Weights of a small transformer language model: MLP 192 SwiGLU, vocabulary 2417.
Each number is 128 + 32 x the weight over its row's rms, rounded and kept within 0 to 255. Layers, rows and columns count from 0. The size above them is the row's rms in percent of the matrix's.

# layer 5 MLP up, 192x64, rms 0.237, rows 42-76, columns 0-63
size [102 103  82  85 105  99 103 104 111 105 102  97 101  90  97 104  90 102  93 109  97 102  95  96  95 116 103 102  85  99 104 114 101  96  84]
[[117 131  82 139 213 158 161 113 131  99 145 176 182  70 143 132 209 109 110 163  93 136 166 138 155 146  86  61 136  86 111 123 182 113 138 143 133 114 159 144 130 151 103 168 148 149 125 105 146 143 148 106 116 141 128 140 170 154 135 138 121  67 174 188]
 [144  75  73 147  97 124 121 174  65  80  70 101 126 189  96 142 146  78 156  59  97 130 177  84 125 152 121 133  91 132  97 153  98 164 106 141 106  88 110  87 142 107  76 147 152 157 116  77 145 169 150 118 132 120 111 155  91 130 143 126 174 145 112 102]
 [156 148 156 144 173 133 148  63 135 148 144 133  94  74 124  80 191  96 145 136 120 134  88 116 127 113  64  92 158 115 157 116 103 130 121 115 123 117 123  73 128  98 167 149 141 160  89  83 192 133 131  95 104 169 127 194 186 137 174  94 148  94 178 146]
 [107 128 127 112 212 170  86 146 124 168 135 120 132 154 102 125  93 135 136 144 106  86 159  99 158 129 139 117 131 101 151 125 146 143 116 107 141 106 120 118  52 105 126 207 152  87 152  97 132 134 168  98 165 112 117  81 187 187 190 133  57 124 134 174]
 [111  89 110 127 158 129 131 154  90 119  56  89 119 108 148 118 124 149  70 177  75 192 174 188 140  95 113 125 130 120 107 123 118  66 108  81  97 105 144 127 159  44 146 143 145 119  85 112 148 170  79 169 139 113 110 132 148 130 102 129 172 156 169 120]
 [108 105  97 168 152 150 120 121 174 147 133 111 112 141 200 170 164 195  94 165 105 125  87  81 209 127 155 135 127  89 137 120 109  53 131 145 131 156 105 129 166 139 166 137 146 158 128  65 146 150 117 126 145 106 122 169  84 135 204 132 151 127 162 110]
 [115 128 150 164  76 127 144 153 116 166 166  71 110 156 141 108 115  68 111 148  89 160 155 128 179 125 204 101  73 158 125 120 158 126  71 138 125 147  57 107 144 156 176 115 114 161 106 128 129 104 114 138  99 103  60 160 158  76 112 159 116 147  76 132]
 [ 90  86 103 126 119 104 132 150 168 119 136 136 138 126 144 156 145 141 167 141 140 144  98 188 121  83 117 136 117 177 101 109  70 167  97 144 108 175 209 132 149 193 182  44  91 106 162 157 172 135 151 124 152 193 140 147 120 101 113 102 120  94 124 127]
 [ 86 103 124 137 103 151 110 174 112 151 102 114 156 122 123 167 111  69 119 145 159 167 142  36 133 108 180 118  95 166 103 155 158  94 144 114 101 139 172 164 140 139 192  63 146  79 112  67 141 147 120 118 154 111 111 150 120 128  87 160 153 156 169  75]
 [132 143 147 133 179 179 130 113 160  83 127 118 144  93 129 219 210 121 135 163 158 117  96  86 136 152 150 126 165 135 124 149 131 192 103 125 182 137 109 168 104 124  81 121  98 124 140  81 153  92 137 124  77 155 128 174 154 126 136 111  72 160 176 161]
 [130 147 120  79 172  98 116 106 134 128  97  98 161 177 194 112 121 200 127 102  81 197 124  65 131 131 155 124 137  76 175 139 100  88  70 130 152 125 147 120 199  89 138  96 136 126 126  89  98 140 144 144 108 168 113  83 125  83 127 158 129 132 169 120]
 [160 158 186 112 141 150  66 139 136 117 120 134  94 137 144 149 112 138 110 136 122 116  92 186  76 125 116 127 150 122 115 150 146 151 107 178 162 153  82 106 106 167 103  96 122 183 114 120 116  86 229 131 145 149  72 143 178 156  88 173  71 162 105 122]
 [153 100 130 135 120  65 171 116 121 126 139 136 158 112 134 121 172 154 101 157 151  91 115  73 122 133 100 180  51 109 161  94 154 131 157 119 208 108 125  99  54 136 120 164  95 131 161 149 144 115 118 112 123 133 174 163 144 205 109 133  89 133 102 188]
 [148 152 144  97 101 184 132 108 119 184  83 100 112 171 112 160 106 155 106 127 116 187 143 178 102 125  93 116 147 110 187  84  67 151  99 121 108 137 156 147  93  72 108 128 126 133  94 109 112 150 131 134 120 132  83 161 186 127 125  79 138  33 164 120]
 [156 129 131 112 120 114  82  57  96 191 162  91 124 162 134 120  71 135 106 159  92 187 119 114  98  95 113 151 116 166 174 109 119 118  62 141 133  98 108  94  85  71  95 125 193  96 139 113  79 126 131 125 153 101 151  83 148 150 129 191 161 131 142 142]
 [ 97 149 192 127 126 141 127 123 123 165 162 117 123 146 166  82 148 136 109 105 159 142  92  85  98  92 164 129 164 118  59 145 184 103 152 126 142 179 102  98 164 162 187 121  91 201 122 115 132 156 115 143 154 116 123  84 138 103 170 135 165  87 197  86]
 [196 157 128 131 158 125  82 120 155 123 141 116 121  48 156 134 180 143 165 139  86 121 105  30 145 119 160 156 144 125 115 117 144 165 130 136 157 191 164 122  72 144 162 167 134 163 120 109 152  70 138  96 109 116 160 145 119 112 122 100 101  77 167  94]
 [ 91 163 161  77 208 126 195 141 166 108 179 122 147 128 132 160 104 114 145  88  86 152  87  88 113  86 122 118 186 116 141 101 159 115  52 158  92 157 100  99 172 104 126 134 140 112 119 197 141 115 120 141  99 132 139  86 154  75 127 154 127 135 118 100]
 [207 182  65 139 137 100 100 126 161  91  98 131 179 136 145 131 112 117 160 159 109  92 144 133 123 137 158 169 148 222 104 120 118 119 132  81  85 147 139  82 114 132 126 111 104 158 116 132 172 111 115 129 180 106 115  99  96 116 138  76  67 179 151  95]
 [109 144 140  79 101 143 133  84 133 188 152  63 195 114 109 194  65 141  98 150  94 185 129 113 176 163 154 154 170 128 112 122 169 145 132 101 152 174 156 121 112 153  87  99 188 139 149 157 100 137 165 110 112 137 142 165 174 148 146 143 124  87 117 100]
 [132 112 103  82 121  44 130 162 123 103 103 106  91 167  93 127 123 140 109 139 171 119 163 184 134 176 109 128 136 136 100 183  89 190 150 152 122 103 142 146 190 123 120 171 176  85 135 136  76 131 155 107 136 164 152 179  91 173 141 185 162 109 129 153]
 [ 92  27  91 128  72  57 121 135 105 135 162 152 133 141  87 108 119  97  88 105 168 172 140  81 125  87 119 137 152 125 109  94 142  98 120 113  90 138  73 140 155 131  95 102 147 162  88 116 130 134 114 170 140  51 162  98 141 121 148 138 149 176 162 134]
 [115  81 152 155 108 162 142 153 183 157  93 177 156 123 120 112 141  91 173 151 107 122 112 111 130  71 146 104 119 158 117 131  63 105  83 171 149  79 160 139 174  87 121 120  90 157 169 169 157 150 174 121 148 125 104 210  82 122  72 137  97 104 112 119]
 [137 112 134 101 134 151 161  62 141 165 160 138 116 147 106 125 100 128 127 159  88 174 182  98 122 121 125 124  58  33 161 166 152 146 124 106 144 105 170 127  99  84 126 112 149 183 122 151 116  80 118 169 152 176 165  83 112 113 137  76  85 149 105  89]
 [120 174 128  82  85  79  98  85 109 140 156 146 168 130 165 125 145 127 138 109 101  77 126 129 139 172 123 163 197 140 186 143 120 167  90 156 109  56 106 112  81 124 119 125 115 116 156 166 134 125  79  97 140 125 188 135 162 201 154  83 112 122  82 128]
 [178 182 148 105 159  85 153 127 135 192 119 141 113 101 124 132  87 126 204 101 119 100 178 109 140 106 118 119 126 126  91 119  87 118 168 175 160 179 155 137  78  42 128 131 126 125 157 108 104 109  95 142  95 130 167  79 149 169 175 137 117 158  77 124]
 [ 71 162 104 108 141 121 162 228 143 100 138 195 135  66 108 119  97 173 177 135 139  90 121 169 161 110 131 100 128 134 119 133 151  77 109 166 111 149  83 169 142 101 125  87 108 138 114 142 106 143 155  75  99 139 144 193 187 136 115 164 129 119 132 136]
 [139 163 148 176 127  86 141 132 149 127 104 151 137 139 124 195 137  85 193  59 142  97 112  88  93 100 154 146 167 134 115  97 133  81 141 100 139 123 180  57 147 108 103  99  85 122  99 117 152  68 123 142  95 170 109  86 109 189 143 110 107 182 143 125]
 [134 129 147 128 163 106  94 165 109  75 182 148 146  90  76 144 135 131  89 143 112 167  69  97 132 126 126 195 162 171 140 112 146  98 168 190 122 129  66  81 125 121  85 113  69  77 116 134 105 135  90 137  81 118 144  65 143 165 140 156 127 132  94 148]
 [182 170  71 147  97  91 163 115 181 129 163 184 154 142 107 118 113 110 184 169 166 123 122  74 160 113 185  84 111 118 110 138 135  98 134  80 165 116 153 128 145 152 132  81 143 123  93 133 174 153 124  93 121 104  98  41 144 102 123 110 105  85 163 122]
 [100  98  56 110 130 134  80 162 148 113 148 167 116 153  79 114 152  89 134 127 100 138  85 133  81 105 133 112 179 182 111  85 138  72 141 168 102 110 159 105 135 112 100 152 160 149 144 214  67 106  98 132 141 161 136  74 133 121  83 169 145 146 110  99]
 [141 146 136  87 165 105  82  96  93 112 108 121 151 162  72 166 131 201  80 133 134  69  92 122 135 162  65 178 156 145 135 116  51 118 113 129  71 101 151 111 165 145  83 144 106  92 184 127 128  77 128 110 114 130 149 137 106 138 158  77 144 104 118 126]
 [126 168 148 177 155 144  97 132 153 160 170 126 136 195  92 178  78 125 129 193 133 142 143 132 134 106 204 118 110 133 113 202 109 141 117 100 176 103 128 176  90  95 197 143 108 138 106 154 114 165 115  98 105 108 160 106  80  99 107 164 127 126 124 172]
 [157  96 169 146 115 136 155  97 145 129 123 161 134 146 146  75 113 138 166  99 122 119 136 177  80 178 148 184 116 108 147 120 197 131  93  82 133 138 176 210 147 120 180 132 119 168  86  89  80 153 140 104 149 134 151 130 116 151 102 191 113 184  94 106]
 [144 143  77  81 171 130 143 112 199 135  87  80 131 130 117 158 172 140 112 135 146 125  82 170 111 117 106 172 100  94 142 140 113 143 140 129 142  92 145  52 135 152 112 150 120  87 145 131 111 147 139 149 102 176  98 154 125 227 139 115 143 164  48 154]]
# layer 5 MLP down (transposed), 192x64, rms 0.223, rows 42-76, columns 0-63
size [ 99 104  95  94 103  99 105 104 108 106 101  95 110  95  99  98  90  95  86 101 101 113  95  93  86 113  97 113  96 101  98 105 103 100  86]
[[178 129 118  97 167  95 103 111 129 182 108 181  74  96  81 144 110 127 129 133  93  89  71 108 159  55 110 139 177 112 130 108 172 105 146  85 165 162 124  97 132 154 111 103 108 108 105  72  55 132 137 110 121 117  93  69 160 114  79 105 138 120 129 129]
 [152 113 151 163 151  86 202 119 234 122 101 154 129  82 128 118 118 141 100 146 148  95 154 123 185 104 144  63 156 175 137  99 100 142 150  92 188 144 154  63 102 167 133 116 133 146 159  99 122 112  97 114 138 163 136 158 157 149 141 148 131  88 138  96]
 [131 160 112 158 150  97 142 153 151 148 113 116 151  78 185 106 100 119 114 150  61 165  93 114 164 144 175 164 101  56 191 113 121 128 166 115 100 144 136 117 121 130 121 183 142 124 118 164 133  60  86 168 186 126 129 108 103 116  98 201 151 155  92 146]
 [101  91 142  93 181 140 179 145 119 115 135  96 162 153 153 177 147 123 118 121 166 196 109 111 105 119 128 143  99 167 137 131 116 125 180  84 134 123 148 100 150 160 118  87 120 149 107 171 142 115 190  66 146 188 172  78  67 150 103 101 118 152  60 118]
 [131 124  99 110 131 155  75 163 100 122 142 112  84 133 150 142 135  61 145 109 143 167 129 120 103  96 171  85  94 106 120  77  84 136 121 100 102  89 107 165 133 118 109 157 156 168 232 132 111 108 130 136  81 108 133 196 150 172 146 154 119 181 113  72]
 [155  81 152 116 125 114  94 110 116 150 124 145 131 220 119 110 125  97 171 175 115 142 118 111 128  71 115 194 124 148 159 126 140  98 184 133  83 147 161 143 186 127 138 105 122 138 204 181  91 110  89 145  91 127 122 108  67 142 111 131 102 146 110  67]
 [145 146 184 166 181  97 154  88  92  94 108 129 127 113 136 140 143 138 181 166 103 123 171 133 112 220 124  90  84 201 136 139 178 127 105 126 186 138 154 107 157 143  98 125 157  84  45  85 127 119 136 142 150 121 112 102  99 126 113 151 144 119  93 147]
 [145 130  85 152 185 124 102 168 105 120 129 169  98 132 138 227 136 131 185 152 128 122 173 105 113 178  64 159 103 132 131 161 169 144  62 169 129 104 128 130 155 117 156 159 174 105 149 145 170 128 119 107 121  84  76  81 102 105 119 172 114 115  99 139]
 [139 114 138  95 141 137 106 110 159  84 153 149 139 138 137 158 136 188 178 105 149 106 148 183 108 115 113  94 181  93 134 135  52 149 139   7 160  79 115 151 158 128 136 130 164 117 106 135 163 105 142 120 178 152 125 169 143 182 131 164 133 134  96 114]
 [133  60 116  90 155  96 130 126  97 194 153 133 184 120 132 144 152 142  92 145 111 104  84  61 137 167 141 199 180 111  34 149 168 116 140 162 113  76 131 159 124 138 115 106  93 110 113 148 117 121 153 146 150 110  96 105 168 132 103 159 167 142 118 159]
 [138 124 133 106  69 181 119 107 132 146 154  64  81 116  72 117 204 162 158  78 134 164  82 154 163 132 121 152 161 153 177 143 101 128 135  85  48 123 105  70 168 143 101 145 131 178 185 140 157 139 131 126 135 139 137 158 107 147 154 131 150 121 147 150]
 [107  99 133 111 107 149  84 145 140 139 145 111 169 150 133 215  89 153 100 123 139 148 118 150 132 142 142   0 120 124 150 155 115 126 162 162 106 122  92  98 146  83 148 121 134  90 130 101 104 150 116 183 141 106 128  99 171 151 103 158 165  71 155 148]
 [127 149 134 150 122 122 128 166 179 160  73 217 149 114 122 136  77 110 116 151 162 163  72 143 108  85  97  97 152 176 117 177  91 133 113 118 157 114  65 113 167 139 128  78 122 163 179 136 111 125 128 187 120 168 137 190 130 137 172 110 127 150 152  96]
 [125 108 128  97 109 122 149 189 220 122 117 107 169  97 122 155 164 126  59 138 112 175 161 114 171 133 126 126 162  78 159 120 104 145 162  76  72 149 134  97 154 139  98 113 142 131 129 108 125 154 113  94 149 170 109  91  96 140 137 164 125 185  65 183]
 [189  98 175 129 120 177  94 102 122 165 169 100 155 148 127 161 102 148 115  66 111 177 152  93 109  96 115 140 122 192 162 106 117 113 114 132  62 120  79  75 108  95 129 157 150 146  68 106 156 120 106 116 116  89 125  89 139  97 124 208 164 135 143 114]
 [ 97 163 154 149 139 103 164 194 183 114 129 156  95  61  51 152 158  95 155 175 101 153 104 148 121 136 164 151 150 116 150  89 163 109 100  91 125 173 156 133  83 111 188  76 101  55 141 134 136 100 125 105 111 131 143 121 142 157 153 170 151 127 115 147]
 [104 109 126 155 149  99 139 133  62 114 126 106 181 106 101 104 135 129  58 115 150 116 113 174 110 197 109 110 118 141 106 109  91  90 188 144 173  86 125 166 160 116 155 176 135 161 124 138 156  69 158 124 173  99 171 134 180 127  96 149 198 131  93 114]
 [112 188 144  96 147 143 152 178 147 119 147 204 164 110 130  99 114  60 163 117 171 168 142 151 129 133 144 177 115 133 207 168 107 140  78 180 111 150 144 106 136 112 119  92 145 126 176 117 105 164 110 147 153 136 138 134  88  68 165 133  70  91 120 141]
 [104 154 113 156 209 152  99 111 149 146  88 149 136  97 178 134 136 133 175 112 158  62 145  83 143 112 129  81 177  78 136 126  98 107 171 167  74 101  59  95 144 140 131 139 124 184 140 141 180 111 153 103  84 124 123 137 135 115 118 107 113  58 144 126]
 [ 99 100 121 134 140  72 127 124 154 151 120 118  43 150 102 150 134 130 182  78 100  49 127 144 167 129 119  54 160 143 138 110 117 111 122 125  63 120 146 117 158 106 148 116  52 134 147 145  66  76 121 116 134  99 145 150 158 152 165 130 146  96 146 177]
 [111  83 134 153 134  94 164 162 170  71 171  79  77 134 144 133 182 139  92 158 136 130 194 104 132 136 139 195  75 200 103 120 167 102 126 113 206  89 115 102 107  99 115 157 145 145  90 127  75 137 131  86 152 125 106 114 139 131 123 137 103 151 152 126]
 [102 121  90  86  91 138  81  89 106  99 186 119 169 106 119 184 139 133  99 107 181 107 122 114 118 197  73 193 160 136 169 141 151 125 119 123  44 163 143 111 169 152 125 140 128  88 120  82 107 109 113 122 138 123  99 100 153 175 185 129 135 168 133 137]
 [159 148 133  68 133 111 103 117  97 143 150  80 103  59  86 145 146 181  85 114 138 140 115  97 159  96 134 145 156 106 126 106 149 159 152 123  76 174 165 154 122 197  75 156 152 104 106 124  98 133 124  56 108 103 128  90 184  93  78 141 132 127  81 104]
 [145 130  65 150 136 136 172 123 127 108  95 184 137  45 155 133 128 134 138 192  87  90 145 154 114 170  88 166 149 150 143 120 159 133 108 118 137  78 124 128  90  99 149 127 157 174 148 127 165 156 120 102 121 144 181  97 146 130 154 155 194 175  97 203]
 [ 84 158 124  93 110 141  80  72 133 147 115 203 122 142 102 139 160 119 123 141 148 148 128 147  98 178 105  42  80 110 112 150 160 101 129  70 186 146 115 116 107 152 195 175 128  89 152 133 172 119 139 129 131 136  87 121  96  58 143 161 124 148 133 147]
 [150 152 106 173 121 112 128  99 112 155 159  92 135 130 156 167 110 102  92 103  99 105 149 130 175 127  92  82 192 106 128 148 121 125 121 160 110 155 101  95 149  83 232 135 157  98 137  70 112 135 155 196 149 125 115  52 166 143  87 144 144 104 103 126]
 [124 108 152 128 130 128 163 136  70 100 203 137  72 126 144 136  98 118 164 132 188 112 161 181  85 117 132 132 155 156 141 169 113 112 136 118 165  75 109 196 173 138 125 148 114 136 162 138 112 140  79 148 169 111  62 134 163 116 127 161 103  58 126  72]
 [108 115 114 149 159  69  87 112 122 127 138 104 133 125  98  92 148 122 168 147 163  92 119  93 154  77 121 102 173 122 147  80 101 132 133 114 215 139 112 110  90 130 136  36 161 125  99 180 150 139 142  88 109 124 136 150  77 181 128 116 205  94 123 108]
 [123  91  66 142 127 170 119 103 158  82 144 139 120 164 221 120 136 182  95 166 155 142 120  65  69 106 130 134 120 103 168  98 174  93 155  77  86 118 148 154 140 187 112 119 113 145  76  95 121 132 139  88  96  92 128 101 134 131 146  88 172 138 127 122]
 [108 137 123 127 171 122 109 118 132 135 175 109 104 122 136 174  83 133  88 154 134  93 213 135 147 102 112 200 143 120  97 137 212 132  82 133 142 135 190 131  57 141 162 148 164 126 131  88 146 178 161  85 118 100 158 113 137 182 110 116 111 164 129  98]
 [ 97 140 131 130 101 106 112  90  99 159 119  72 123 146  95 175  99 161 169 105 121  99 152 138 177 157 138  73 160 155  99 129  98 111 175  93 148  97 118 103  47 155 138 166 149 150 108 120 132 180 110  28  69 128 124 143 126 144 114  96 142 101  90 104]
 [139 122 121 148  69 133 160 176 190 104  77  93 139 136 105 129 131 170  85 185 176 104 113  98 113 128 155 175 146 147 142 152 103 124 147 177 102 134 152  93 105  79 144  85 138 134 153 169 169 140 184 150  63 128 108 143  68 152 118  74 133 179 131 133]
 [159 109 108 108  98 123 120 165 100 132 147 180 138 132 135  91 161 199  99 100 173  94 140 115 141 134  78  60 179  84 121  78 133 148 160 147  88 144 124 149 154 169 112  70 106 179 120 120 156 149  73 111 103 112 104 140 128 127 118 170 214 144  97 127]
 [137 152  98 100 141  98 146 180 183 163 139 175 130 162 164  96 153  60 118 124 146 148 144 102 147  80  98 210 101 132 165  91 160 121 167 171 145 174  87  82  73 140 121 119 134 154 163 100 151 122 141 146 150 129 158 167 133 128 126  82  96 138  69 152]
 [ 94 116 163 132 139 168 123  79 160 185 146 151  90 116 154 177 147 129 123 148 150  61 137 164 109 116  86  45 144 145 146 112 135 148 110 109  73 159 143  85 126  74 157 115 116 118  77 161  67 138  81 160 159 179 153 171 163 143 112 150 101 129 110 141]]
# layer 5 MLP gate, 192x64, rms 0.249, rows 43-77, columns 0-63
size [ 92  79  91  96  87 100 119  99 102 102  91 119  88  96  91  94 116  85 103  97 116  97  93  96 115 104  96  88  92 102 124 108 102  85 105]
[[162 110 189 157 118 134  85 164 138 161 110 150 183 127 116 104 125 159 222  96 119  97 170  54  98 116 105 121 171 138 147 114 106  71 119 120  84 126 114 126 145 189 138 151 190 145 129 146 144 110 120 124 129 144 137 114 170 176 170 128  76 133 138 173]
 [185  84 150 143  86 178 121 151 152 133 112 150 110  82 118  82 143  84 104 146  95  79 144 159 121 149 168 151 127  92 186 151 166 109 133 162  78  95 109  73  69 123 113  48 160 100 143 108 109 119 160  95 137 117  99 127 123 126 185  97 146 177 125 115]
 [124 118  67 121 162 167 121  85 104  74 158  97 165 169 135 156 154 130  92 148 174  97 102 147 160 131 143 141 129 116 111 137  87  65 102 164  95  81 128 137 173 140 177 125 124 136 164 137  54 121 121  65 195 181 108 128 164 110 120 149 115  96  95 156]
 [ 97 127 141 116 141 161 146 124 150  92  78 101  96 155  76  97  69 171 141 163 103  86 145 131 167 120 132 137  66 106 128 192 108 170 217 114 145 150  94 152 120 119  97  91 175 134 166 128 165  68 119 150  89 151 111  98  98 157 138 154 126 175 142 115]
 [139 122 115 123 146 115 139 105 145 137  76 152 168  74 121 101 158 160 113  64 136 124 130  84  67 107  94 204 165 130 117 123 153  99 140  67 161 118 155  78  87  89 179 144 201 146 141 152 154 103 114 158 168 185 148 140 143 121 136 116 108  86 154 155]
 [ 83 131 149 119 125 112 149 126 115 109  47 108 131  90 113 161 116  98 137 106  93 100 165 151 203  97 136 183 147 138 115 111  96 140 113 166 145 162 105 101 152  97 155 170 181 204 132  97 140 141  87 185  68 131 109 106 126  78  76 146 126 135  91 117]
 [136 117 107 122 143 166 110 104 138 145 191  63 165 170  74 135 118 159  99 157 119 185 125 161  89 133 108 126 113 152 141  62 122  82 173 151 145 101 176 119  76 116 194  89 161  85 155  93 164  92 105 135 103 100 160 103 156 116 174 151 140  89 125 126]
 [130 119 152 167 150 125 138 148 129 128 161  87 122 161 113 160 131 139 180 159 139 130 141 101  57 196 115 156  77 155 115  84 165  81 151 135 137 153  79 129  98 137 203 137 111 118 182 139 116 169  82 182 208 119 121 142 167 131  99 156 113 105 104 161]
 [102 150  92 136 104 148 126 183 115 158 133 125 117 110 151 116 141  57 125 130 137 172 158 150 138 105 157  89  75 119 149 169  93  69 177 153 130 183 123 133  79  68 148 142 101 114 131  97 175 108 133 221 161 136  86 147 167  86 123  95 108 136 167 124]
 [126 149 157 105  98 133 178  25 118 132 131 135 134  91 113 151 167 142 118 142 103 129 161 122  78 132 108 139 131 179  71 137  98 118 111 117 184 112 184  96 165  86 159 105 187 190 148  90 149 123 126 155 152 106 109 142 162 189 115 107 112 124 133 184]
 [103 136 137 141 133 146 102 128 125  85 134 133 125 117 141  73 177  94 158 185 148 116 152 141 181 115 155 162 111 158 187 142  64 127 130 145 101 143 157 112 167 151 112 136 152 165 120 156 112 156 138 114  98  85 132 128  63  85 124 107 108 171  92  11]
 [ 95  94 145 107 148 147 171  88 105 110 106 156 124 153 118  28 189 107 166 149 129 146 124 117 203  81 146 135 122 140 137 173 124 113 146 133  83 114  75  78 183 116 134  96 105 150 110 148 126 113 121 140 150 123 182 177 176  99  84 128 129 177  99 129]
 [ 68 129  81 182 161 194 126 151 132 110 156 158 135  87 145  79 117 118 151 132  67 110 108 118  97 131 145 162 181 115 122  97 185 151 169 148 104 129 127 131 167 109 153 193  87 179  90 162 134 107 109 129 105 151 107 133 139 127 120  77 145 134 166  53]
 [104 148 161 183 133 125 157 167 149  65 176 177 116  98 137  56 189 142 147 144 124 100 143 105 152 192 168 119  86 150 117 123  92  89 138 140 103 122 139 126 149 166 161 128  72 124 145 115 147 131  94  90 120 153  95 190 141  97 101 127  89 107 103 194]
 [136 112 122 108  67 132 152 141 114 142 120  73 162 141 205 121 155 163 121 157 191 101 163 117 127 184 140 150 138 201 141 161  97 106 103 141 114 101 102 143  86  96 123  63 107 190 112 193 150 130  74 106 133 143  98 157 148 145 128 126 185 146 125 128]
 [ 96  87 149 129 147 147 138  99  92 124 111 104 114  93 147 153  91 116 182 113  98 166 146  97 113  81  77 161 133 130 140 212 110 144 145 152 114 165  97 121 123 123 121 113 171  45 124 237 148 155 149 130 158 156  96 157 134 159  95 124 176 125 131 117]
 [ 96 169 141  90 144 154 132 209 160  84 140 191 136  97 167 106 188 141 167 100  93 150 206 161  62 132 109 142 158  95 115 109  69 125 128 127 124 161 171 147 143  88 155 114  86 119  99 154 133 152  98 123 104 104 118 125  92 129 143 105  79 129 141 152]
 [ 81  68 150 128 129 152 146 114 119 168 114 108 161 158 114 123 163  98  61 110 166 105 135  62 127 197  82 106 123 126 148 123 155 155 141 144 145 109 153 144 142 108 140 197 165  89 156 178 109  94 122  92 132 130 181 128 193 145 137 120 181  71 119 157]
 [ 98 123 126 175 141 147 114 152  61 126  62 173 148 137 158 137 156 143  97 101 136 142 131 163 112 118 163 121 153 112 123 148  62 137 182  74 119 149 130  92 133  76 170 132 179 149  88  85 158 140  67 145 137 151 164  67 131 138 136  72 160  84 131 164]
 [ 89 102 143 151 176 150 131 160 115 106  71 159 129 146 102 122 161 101  98 142  55 164 150 142 198 134  79 133 122 200  94  89 105  50 129 170 144 158 121 150 128 139 170 103 141 122 104 146 115 117 136 143 122 118 131 169 148 171 124 105 138  86  84  58]
 [138 184 136 134 117 108 125 133 132 129  83 130 164 119 138 132 168 160 184 124 176  84 143  60  85 186 121 170 117 101 121 144 105 133  72 125 124 127 126  73 127 139  90 108 180 158 145 126 118 165 104 144 142 180 177 119 150 127 156 124 142 229 108  76]
 [138 159  66 131 111 128 144 100 118 178 143 172 175 192 109  92 139 154 139 167 121  71 172 132 137 199 134 177 136 164 177 193 117 136 127  96 137 192 108 125  87 126 119 150 104 103 130 130  51 122 152 113 125  81  90  86 110 115  97 148 112 126 120 126]
 [101 147 104 137 167 166  87  84 156  83 131  82 138 131  74 130 141 149 161 154  65 132 146  94 118 131 182 126  78 146 137 142 122 130 108 192 120 161 123 115 151  99  81 111  90 178  72 163 124 146 136 104 141  94 120 161  94 154 114 228  88 121 137 121]
 [103  83  64 129 105 100  82  79 149 149 110 160 181 112 143 126 102  98 122 124 139  74 138 125 143 151  99 111 176 157 155 140 135  80 117 113 110 107 122  82  78 179 181 177 180  84 146 148 123 119  96 136 145 153 146  87 169 147 130  58 108 125 167 180]
 [ 44 150 134 111  87  84 176 149 116 148  82 136 149 126  70 155 124 108 123 153 155 192 129 134 125 150 163 143  67 117 191 161 142 124 177 148 146 135 140  81  71 113 103 147 110 160 110 116 161 103 155 135 141 108 155  85 165 113 105  78 105 181 169 142]
 [125 110 127 116 152 105  91 108 131 106 157 152  95 108  86 116  90  57 146 108 136 121 103 142  92 151 145 100 121 127 121 119  63  64 159 130 133 147 130 166 165  77 171 117 137  89 174 108 144 153 209 142 156 156  80 122 123 104 185 221 135 108 128 114]
 [116 115 180 146 113 116 128 160 197 112  89 123 114 127 168 130 190  96  98 139 129 165 162 135  91 149  92 157 133 143  74  90  69 111 123 150  77  49 105 148 153 152 164 132 100 179 135 121 129 119 149 133 130 112  98  80 114  67 175 189 130 165 143 133]
 [114  97  86 148  77 167 108 161 139 138  94 131 110 208 142  69 135 142  90 122 113 157  98  96  85  96 102  96 115 163 143 115 120  92 212 145  92  93 114 100 158 161  98 139 173 153 114 135 171  83  98 177 125  92 134 120 108 152 163 162 147 172 158 151]
 [145 144 137 150 118 146 111  93 150 120 104  92 160 161 141  53 155 134 172 151  65 115  59 132  99  40 141 113  79  95  98 153 114 135 160 138  65  90 163 142 127 147 118 148 178 151 171 142 150 105 156 127 176 130 101  90 131  94 119 145 143 160  97 169]
 [122 149 121 171 156 126 112  77 164 134 151 119 117 158 128 128 165 113 185 127 148 105 161 152 172  90  92 116 119 175 158  73  99  96 140 177 174 135 133 107 125 109 108  75 105 156 129 150 162  42 128 191 108  98 105  87 166 155  88 122 169 174 128 172]
 [113 122 194 109 182 154  95 141 157  91  73 163 111 149 118  86  83 170 127 152 114 140 147 116 159 154 102 140 116 110 129  86  87  63  78 203  76 106 137 164 121 114 143  83 125  83 153 104  92 126 140 112 101 109 148 143 112  69 191  94 119 136 123 120]
 [159  39  88 129 145 116 127 153 169  87 100  92 118 126 154 123 190 111  65  99 143 134 127 154 152 144 184 109  94 147 108 143 116 160 109 173 118 145 136 118 104 142 183 150 139 113 157 176 145  87 167 192 173 164 123  76 134  72 119  90 138 130 142 160]
 [ 82 159 122 136 119 122 153 173 142  77 130 169  75 112 119 118 140 103 172 112 171 122 100  48 150 145  69 139 113  93 129 120 157 152 182 144 105 121 106 112 129 158 118 128 131 166 172 151 195  89 107 161  51 165 154 152 121  73 109 108 143  75 118 117]
 [ 67 129  85 124 180 178  81 120 152  89  97 186 105 147 112 116 162 165 142 151  85  96 161 136 144 101 112  84 142 147 135 187 120  99 142 151 129 147 142 156 184  90  98 130 156  89 113 108 133 151 185 145 115 144 154 105  82  87 190  82  91 101 163 119]
 [118 166 185 150 142 153  96 139 148 100 165  87 170 168 159  96 100 103 148 134 162  86 155 159 147 173 149 112  87 151 157 137 150  60 104 123  91 116 127 165 135 135 139 103 107  70 180 134  92 181 119 133 135  95 101 101 156 165 176 183  89 187 146 108]]